From a checkpoint of a small transformer trained on Wikipedia.
Architecture: rotary positions, no biases in attention or MLP, capped logits.
Each number is 500 + 25 x the weight over its row's rms, rounded and kept within 0 to 999. Layers, rows and columns count from 0. Numbers have three digits each. The size before them is the row's rms in percent of the matrix's.

# layer 5 attention key, 128x128, rms 0.0986, rows 0-127, columns 64-127
081:465482489505500520512491514459511479456491522522501462483502457545487501537500484493506466535464518498531469480507499536504507517489522479511539525486487526523444538534451478505493483514520480
063:515487497456514472503516474547475490535484513501525502531499495443538504495489545488480484468492497481505472488523479479461498470467476514476506535491500526425560504536506526516515504533512448
087:555538485470491497521520525467511504537480527499476500505455464494524453476492484483515478512492522499502477518496524536472509496517546505509442502528457499485485487486491491456519483482549512
080:514470456515492516516512535502573516485534508495487515505504527472456501530510451533482473527521493493510501482478482481488501486491477506522499496481487510489482468511513532496511555521493470
085:517489486497493490476554513502565494516514498508485490469516514482510521502486538545513483489458521478492532533462477485544499470506515535473520504496494503450521537550475589487508487538500529
100:503493534488520502473483481505508517524544481454516461494525512529519509501488445491487503516486479504504493514521504462510465536483493478517489526499492447532491481500508496512484517518490537
102:514475485479496484519508513520486493476450488509514498469518497523435462493517495492518492505525500474488492515497492500450476539565504483502473492494486519474526490555517471493525552510466531
121:486492504475486515509537475540497520501476506493515485530522527522440493472532465496495485503512471476473478512487492488464447451500459497538474481507489505472486528473501566498477520526496549
112:500511482476487518506500543481467518495494510509497479470513485548478480529525483490512484454498465495508452472472542534491489508545498479515531501447524545479459493492506510533481485510502561
112:546521496533474525457525518486475484500530484506500469473494490518535542521477508461540478492502507456516480479541503495461507475521488539558451518479536499522498465484508508565488496460501517
105:496470537486545474471500473522487488510490517474499463486503531516504486507534497439495513507513472506459507514500542460530528471476477540537483522514520488543505473517506485509535520502481506
122:461485494488528471516518500482531485497514514530526485491455478447481512501516439512492531485495496503485541516501474468507471477482498475458545469504531498510446474502517519475507512493479507
104:530459481487550524472505485512488477501535478480485474492470477518494527476502476550430502536471460497529554533511508499512523484553473506507557482554489491483501509494495556535494538469529529
101:467486481493514515563535469494461514510520482519457494492501516496531502499514484495503488465464493470451545493552510505499505465526504505541534505490497511462506519503523495518500467431527501
106:502547487536463480519499496532496500425524492474491464507467544522540467518533536493534461473505465542528535530468537547529476508483511500511496490530483504509474490502486507507482482473481489
107:520540533465495480493533502525484542492505484533512523528453549470503490527518489489509481515482517510442502503504512504451492520512493516491480540501515522483514468532507469489488501491518494
088:519515494585516464500491526470486503506520509497481502508505485507522501492477492468457441512517527485479514486477496562482531531538526504481497484485520481503505480508487508500525490499547474
087:475485539449468493497563472518492471495515517510520482499518524474487508470530532520517476488483527541488518512502477455454465524487490503506466492494452516480525502477505480491509523504498496
087:464519490464461531547551484514519511513508494508497499513478507472465485465506519480522486519524515512461541526479514481497502441468493479515531528551462489481511544528506521521522523513482536
096:504516451518509526503498526466492518536541492530489522441465499507540512541495500505448472501505516491460480469568504527488482549472436509502467480507520504546513506525481497499513434536495518
092:512527477501469518507454493484492505540528508534490501530489453507537546544518512495488511500506533467520471470518490529514540500469506493470520513519500489500483491504501508514476488496502454
103:481503506523527498452532473477518474493471516473510473471468493522518490521505521511544506469458464500496539508490487496508498506487562484526539481509492490548536516517534527547526480532513467
096:479489477468514511471479525512480486522505518500473497469511508480537569538474496497453484476539522481483498522516518501514538513484453497487510504509545470474472498477497476476484489489547524
106:506489515565450499502518487502544489447469504527532434453538528501538461513483499509492476491519517500531534499508551564502481515472480513512495531475505482532506506517503488541491500475505508
109:538481509487519467521469555449477542518505499457506507509527451527514460464488527508476540495495526532553498478515489483532525497437529477513497476498468524482497504464482492532491543518532462
104:531524492464517469483525522487459497458517511487506489536487516583501529473514487523467499522507449508496466537489525504546510521525520520486497480515515512481500505435502478508511506532534503
100:517480492481518499513485470523514510513497508523509494494478484463527422490473496518485520509485500497477463549531524499500495513516542499472448519492496457481534467514485512500529494524500520
098:510506480467512492503490513427490486540484510458529492500495479483520505557492486506483494455493520533471538531488473527470502518511494504471473477491461500544519510498479496505504525541548534
111:496528541517506534547493489483526492549492543507515459514507462485498448499493562500507493449492494519471515520484495544516491507501493494434525473523505477500498478498506528510504541461530524
110:514468487503513510527487506457522493480490470500499530440538476499543526481521494511541485476504553519492477512480493495532509497504512492526540513510550485451475477478487500474465546512517508
110:517546532509513485512529492493535503494461494525509507460499518550481530516499478506477515507519487495499502484499444465514468521458515473494488519450444507499490516470493552493502484502478453
104:470499519485487522524474540517479495507517499517493500497452505509498485478505473548508509519469493517506438519514448501493502474501486457508515478553544527518527473487497474496490499504508523
107:481565537498493497460488536515543537499483535527475519506467509491508500551526487520498531532494491515502520452535506540482534502495493508530480516494479498536515468519536486523521511507507494
079:505530491509500502476496539509495511512443554521528468511528510500510516529498507518502489501494467505469474466505474514506503510500513499512500517516486518530522495547497526525525528526516490
077:531505515525481491478499511488516524514501481516447476505486507489508458484504497534511534526483515527490546522475467492500486455492514534548464498518502523506479489509573469515536557481500463
096:498503487530499525517483527530476518513475512503489512520508509509503500523441501533491491479483514543496522467526497499484504504552534537528542516531517515485518455488500495531501513445497514
092:470517492495468515497476515500521491482508520482517504503449502527511530495537458527512506515518525493464491485459514507492460481460495545518498494492492497490506526486489524491540513502459515
091:480531509502484528484496553472492481512516498506533513481499483527498502557487507499491532501459510521491528431495505502502505486522491481535516489479480494515498516498502474470500486557491490
094:458504495519499479487485553516500468511525514470540552488498493500464523458498512491488500528480511451459482532480516493522533485503508472497505507488507473500462523440470506487498457529461499
095:485489463498533451488524495469456489509518460459479494470514516560485487479498512475504503485524508458492500488451527477461497515522490490464493506483500508458489514444482482473472452506524450
102:485507514497502502496528539468492524536476510501483507463468524509517474522461512493538510506516496513453497427496499519464499503487510509504521526515481486501499481471527478517500493493514505
102:492476484514502498506518466523500490489549499521495535516518483527507464472516486469494509505522504473452519504488479504517469466517502487487542460553473477504518517462496477505488488507478519
101:489480478482496505491480425499511494491497464468537530482495497462536509507477511474486465473507525501515492506525481467540512477534464487488544492459496549502507516472504461507473493470545530
094:460474524476438508512471473515507507469501517491502501495474528518587477483486481506479498498497525488466470491484486495469508500457472531562498533514479479459507522527511521535494510503495540
096:478477492490519518498495438474520484515496505479506489525482485500519505525468437499458532516519498503431535505502473481501488508503498512512478522517469516487471511520560520504510536493537531
094:489454530485489490552514507517475468474484496460512442466491527552479495510540475464439498489520484524509505508546532515515474501514484468515508513506491518506526501458511466508499486512516510
086:468497461501504490502491456479519515429559471503455482530476506494481522481487513514496481494522477503496487503516495519550467521466502480499551521499494470497534519468490509510490507542509468
093:500524525474470476497498521561510516487454499508473500500518538498470505504491460496504477522490491475530533547525486499546518507508523490525473457521467490492486504478530499445517496494529482
093:496451469483529493508489484519490461456550479445529512504498482500489522464492467463488476485493508489520534558514535479517503498533508512473519494498483494520496554504472502479520447499472489
080:517479490517516491533519494490531516510477490473492553514504486525493484459545478479512476504477500529522530524501553490509513484538536465498494497527486505551521527492445493514535479469504495
088:554484523528476524461459502503542499476504518521525438502497497499520482521480487483477480496497482508513491493518466526474511520456502533496492511521498514496501483512518537461480501528521474
079:472479469488537490487510492457500477522485477499481499470478493461498475519478498510504532537518472487490500520464516508464501447499540523534477537519493501488505491518497475472510482485478472
080:523480465479519499517471480479535511541521486487503488506516470472461492501506506496486505514515531524513468537518501483488506491503493507506483529517492436549521542543473506480505460525509534
090:498492469509485504509455532463462553466471475506479473527464535456505526487474518490508503448481491501523502493548520499486508532515467471488546482503526525515492465508490465486526490506506482
086:525493505474507516523474451527548530488478472541493508512500478484451515504543466459511459478511538441532521540473517492471513475483483507509471505477514509509500471492489470497495472561495497
135:495462464478533502494525513487508490493551504480505478483496476518460526450543463468521494499524502506487496547464512501502490522474500480462470470462529464491528539483492513468514485500479499
095:507529493503461463498451476536497457490495497541531494518533493510512421526489525485538524467487485501517520498514482547519514497469506519499511509487488482536476487552495501519483502487506509
092:501459475484463480485491486507515529500488517492487529502483500525485513521527519455523489513492459496484499498475502456481544559515483539445546484495552505502525517496544466491507523519475487
096:464518518487509464491491555521500556450519505537520482498483520497476529508557468506508494498477476509531514485532488493541522494540478459483482509483503500478526514489517482500504520510484515
098:531471484520518515484478465503505534558510490463533486482493501496495489524517509446474550494521499521524488467500494531498490514495491512473447447497475497481481492499498505496483553483493509
094:529523496521476515486520508527507513511437512484512514562464534466528473496497473508469497529503478436495504468482450511510487487499467514538482478498509508483526459519468488517471494496489490
095:476493486520491523511506492520509464490491489464537472481452471542494465508500482545459483469486474496480551492531505488493516504524527483467523501458507482526505491466510533473515478487454455
104:427562502526472512478510496498535504512520504532507501530489510533502503499524528509480573523482490483491530441502494513485514517427506510509473514475507526481533477480519489536512497480495484
092:504455520501483471523520515505502487505466474490527530492501483528497487478500486496513492486488501483534473519484531460556502474519495505512524494464531464494472538538497508466483492512455522
079:505518485504485465494457497441480474525469489560524495514513505495504510514526475536491491496496494492516521447497472508543548507520520524474473503462443566514473516496497467522515512517500495
115:481507513509496493465509512517525459518483455513535463492450496530496496524440489497487520491513497484500486454502479488509505523537507561479508526486479525527513502474537525487486553543501499
095:489495467513501479483507496519490519549492478468486453515501495506532529496488509514487470493489508492498523468521468507562473542484518549495492477491488580499506502510531508526526502497469486
094:486544502520510551483508496494494534509488506486506472535517512555479515480476530475497524515504477499475467479461472472545503511485453541526493527477507509491461481474496501473513508520480487
114:478477506501523521567478512496501513553498481536530523493470514451468556493439494510515508475524528495469483538460526517510487511477501518527481529489481495490483506486506494473484489507490528
110:525522506545489496482455521484536506493517498534510514499498490527482485551488519503460487503448514458540535516475489504489484480492498545506504494458484553482512515467483520485490508559497483
106:540528498511527485545556512457503485505491484515505462478535506530493529508512507509523505508498506495477525502467514450524512508471527524523498496547478508509509489453498529457476516501533479
156:507489519478511559527520478508491509516488498503457527474542508507476536471514478470497512490496517549445479546499546470494502468477464490550465519467533439511507502530507534504488482479508534
126:492495527436505525499529516517498507510532474531491492518514503482470495502492489469515505511497485516546483527495497482510519485478483477508522488502531472456507528509494535510494500505547527
103:470522488497494496541497488489471521511502493514494511457472518520519494477485559507493493468547508464444487515472500474515491504474493501468525533490532460461535500497520541506493478497439511
120:522506495539513477502488500492479499526529441475540474549434498518508471491463548531507481512466486507496523474502454498527526510507514552500504482503469545518515454508507507484518511517537491
115:515511535481518487501508498539550483499549512500484516497526546488492502523526517501552488486521468535503467502516524468502522544459512499485541505507511479515464489494494513461518542539473517
115:538502537505495478502471503494462505462537526461505426553518510484522525542504512490497485476550544457475462506537480512472509458515535482500491489478514540526528500515481469483495464502499506
110:531554503543474488484514515547457516488500489449515482487483495440531472532487441452476525515460478470485505529504518519505508505501492518513529543488518504493520489533501468508508514517459468
114:477487522513467522560518513522469502520491528521516539448475504492505491490484530516495497551486517524526467496531488446538487517476497470533512497475540451520487459534483497530486494496503533
105:511505487516554467501476517500450441502494514498542449496498527470533444532490517481519492501477523512542477478529499547519480496513513489488438534467456486493496508516515531532478464521511522
118:511477509483517520543519487513497527490520507473476542488535499510488522459509515480497504489505487491498475557487545476491452479517477439525509511468549439498494504493449513484490477476474507
087:512504477503490498442502473506494500512488518533502552537495521505472506497522493503467532485512477493516516495511527484459527497510490499529513466516489437472441491541498454520501474539450519
105:489490550443515478494506483512528477492501503485524479480493523475501462520495492466463446484505528546444517484551468527542468520523492535519484497503516565507539522476494458481521489448510482
110:496470508480462517559519499515460478508493539520459516484510479507486483486531514491457542508514490534480466518479514478518512498488491505484535488477497498485523489492493515507527468473486549
099:517564494501447499540525515495476481508501463488495499454544532510470484479538478454466485511510505528503516510457532473475507500505515509472511442522480482489483459465498502503464518490526544
110:525529509470528480484491501537482512495494468461486480495526538493515478502480533489516450484490503474508512460496477520489535474549532501480482487513470523491546500520490475444531539484554486
101:501492534456520525475476478477482500547526525492452507473475477486483502453481520434514495506474447535510501551473537525499477505484513470502517486501488452484556526538445496468473436488509500
099:483479543470501457509529488503511518493507535504479498495471525512506579512474509530501499497478473502482489468461487481466492498490502488445470521475443534512514484502501481517507525499530485
141:474536493501513492442467491485518487491472494512544451484477508491539460527470516506522463503496511486502508444539460528557521537524528543490510509514484537495501509499530471464510533499476475
107:504474497520490550472511490486491533518514505534471523527512517489521506437520507470466482527486548470535488552527528496464503485515501453452514489513454476488504471514529514520517484472528502
107:499516474572489520495517478483518512504518512488479490504483521519496537494495521470516491518479468509467510528486533513476513469482508478522533495493492444467456490540490521509481510492489548
107:507503496523476552476496484490486480476466461482491487531500507520485517494525542450526489469542486466522541473501483484514495519482517499467471519476493534533493543496460503466554543474485494
112:502482476466484493523517484519479508491510504468490506521488446496533467489517500558483521500539524509469495480504517523511523511506467452499482469513493524510433508512458491504492523532495459
108:467515504447482514564496496528492480459478533517493484537472527556515464485500478504503486495464482469464520538461527482503510498502523507438451479525494486531470543511453490498487495471513521
107:525496510523479480483532469477550507516492498530510475495486509503507479490502480452486456503474466486479544482547448502508566503488512540469544503548486531540534544505514517495480501496524522
107:476528484456497514514507509477466452453502521478508484534506450498516517486487513479510510517499516483507554506506514482471485491500506509509520510556507466477538526472515509459458479516552531
075:511514515525460523489512513508491477479500453472477473481475472521492521475543481482495471466477514476489472474487523510482487527505525500517515474504510492488511441508513486459486488542467526
081:503504502492470487521514483506517501436484521507466525544451508480480560538489554451481545556534505493494483479488521495485462532515498529512476504504489505476491479438501516450466498491471515
078:528508494490486473515506559498497484473521490487484495507524487508491546465444473508505564512525459499516491478513479493491502500507484487462498480493500461501488499526486487495512513459503563
086:537471486530471495495494499502491472463486514522517531534505503467537526549476501498528522507473507505528504551495549467498530508478491471508510439466551493508456536525549490510472464515490496
090:546513520497533515479503518528509501510504515518514453532554471507440492482459524511559485499523481557494518538477520522510483548507474456519484548469502489491517504497497502501470475461519468
097:494483509445476492524503500537518501496475515519458515499526509462500477520564489497528461508499511556465504504509526488503451548427501468489455501474573524535507514498523525485495506505564484
106:488492479473534487494544472536522493497498500539497495480459524520544441519453505479486489493493489475474503511508482498506534494510479484536501530470470531519485519523458457491471493473533520
087:512487510499476507469559495513533475465498477504530483498508508500477522548459506522458522489484503509508500518507481520466474499463498524462493471504474502491509522493466448529553517490446532
101:497525467505485486500474485517517519546515442470507459514532535500510482521551462484500505454488519475476525499504499476485555512505494533468489513494482536517502499476478497501511439503503500
110:464472499518454554496492497507503526511484527499489492504490510503523468511524464476487515513491518525529453496528503521502514520498465475523526514506487453477498498527466528566492484456476535
098:484518497516493508514465473531531466484506492556512535499508549493509487474557490490496484515507506457509499486501531469504465477540443470500506494508504494485487505516456490519492505485536471
100:496517463531546519514507507524513455514503443513531478502474511535484454499510511499466477511492518468438446516470455494518496517497508482521501511501516503486509502468480490485481482502490473
092:519499476503516483488480510512517483518520475516452542495500543486438489502509570494543493519517503509486457530511458497510450511456534498526509501548487507484475525479470483508521479529480503
099:498512513513517489501510506496513498487453487515500464554512524510519516502487539504523503512454499497488528550511506473504481516494465500483522456521519516503537548498523509484512504496489487
099:559480478508505496517479506511477494500535491514484515442521531475546506481491477467495531543513512514524446504463490468511504488551496523477501513523493518515492514530477493499531495501489484
120:490551511519477521464484487537542511526499553508517494507470481544491451557479467475478462515505541516483483505491486526491523493474473480505499485493492484497488495507496512508464506485495545
075:502523448506498492501509528491446509487481454480471511522482534519456446469491500488490518504514522483498509514507508510502530512468482503506443493492502482499499500492484484481535488489474446
078:504492489498515502543460572530497485520515506515521552508554527488521465517443482512519528482500473513452510528475508500488517476494498515514469507569515493505504465512516469533508483497473520
082:488514465554483521530519472473521481502437526475467415536489458484481459495527459501524461538463495485496474510516487498530506489473468505498507489514512474518492498509512524559487520498575491
082:506495518549481489524485511512505443470568526487507501509459538499496526486485467493480492524543513494491527460540484499506525499512503507507502498498520505480497442527492507450549497517474537
087:557493505501543494429504501486472513531498460484530537537510533507497490456492471510486499538497504549506523492475489558538485517500482492495498506512464461477492475520496539496489504520517481
091:544492514506500518519489487533528521490522482488514492449540506469472474517491482519501487527528513498499545473502505496545527525484552505470531535490511477472499492481527498489470485510540483
093:503486528430425483519508488519498470483532521494476465544525463539513492508495511485486492502492517509513512523528518525503523530514506449461484513498498500550495477518540526524499514502502551
075:464512499479482424461475501501502519492554498494552532491481511484517549495491493500485493466518475507470484534541528478505512493514496497513526515539460501547494498537497516493500496495498471
108:450471510583527526486435470478495511509498450485542502492491511501465493489503484531525513479525512503538525476522533459514525476495504541521509488502507479525516503530525477503491473482531517
102:481493548520499517535476545471499465523523553524499521445493494494490523515460475462507474522509537496494502469516488484503486506486534487481489477492537443499525538496522566526512483513509519
111:496515501491557478506460498477515526517534472503514503475511514549554516477460468527542516510489486482487490474483467540519501555520496505509489532489532477517501479535542465504506520520520513
099:517471548533510523517524464478440508514485492518510445533499491458578508519479459505515488490518511511513498484504468466513499513491491485481513525491513496505503515538495478533460519536516514
104:484491549509460535491538475497472525499536483508489526514506512507510495547482499515533483484522460501478494443521464514511513527467530481534535498497509529484499542515493454511522444462486551
094:489519492509469458484474486474536459503514509476529445510507519482566513498502516492526530516500462512491522532534487536519515544549436501500491523531519522492465517495490524460520528515518483
096:455510512483454488498547483506549491459493485515485530458465496492507498516460550485487482511499484518495513534481505487437487500539517495524511545510507477555500505490487511492467471471493487
100:462498495496509495482515509547484486500497479516506491487520524512513491551489518486489488506503465546528534543484552534495458508510481515506548479526468480515501531515495507509486501518482512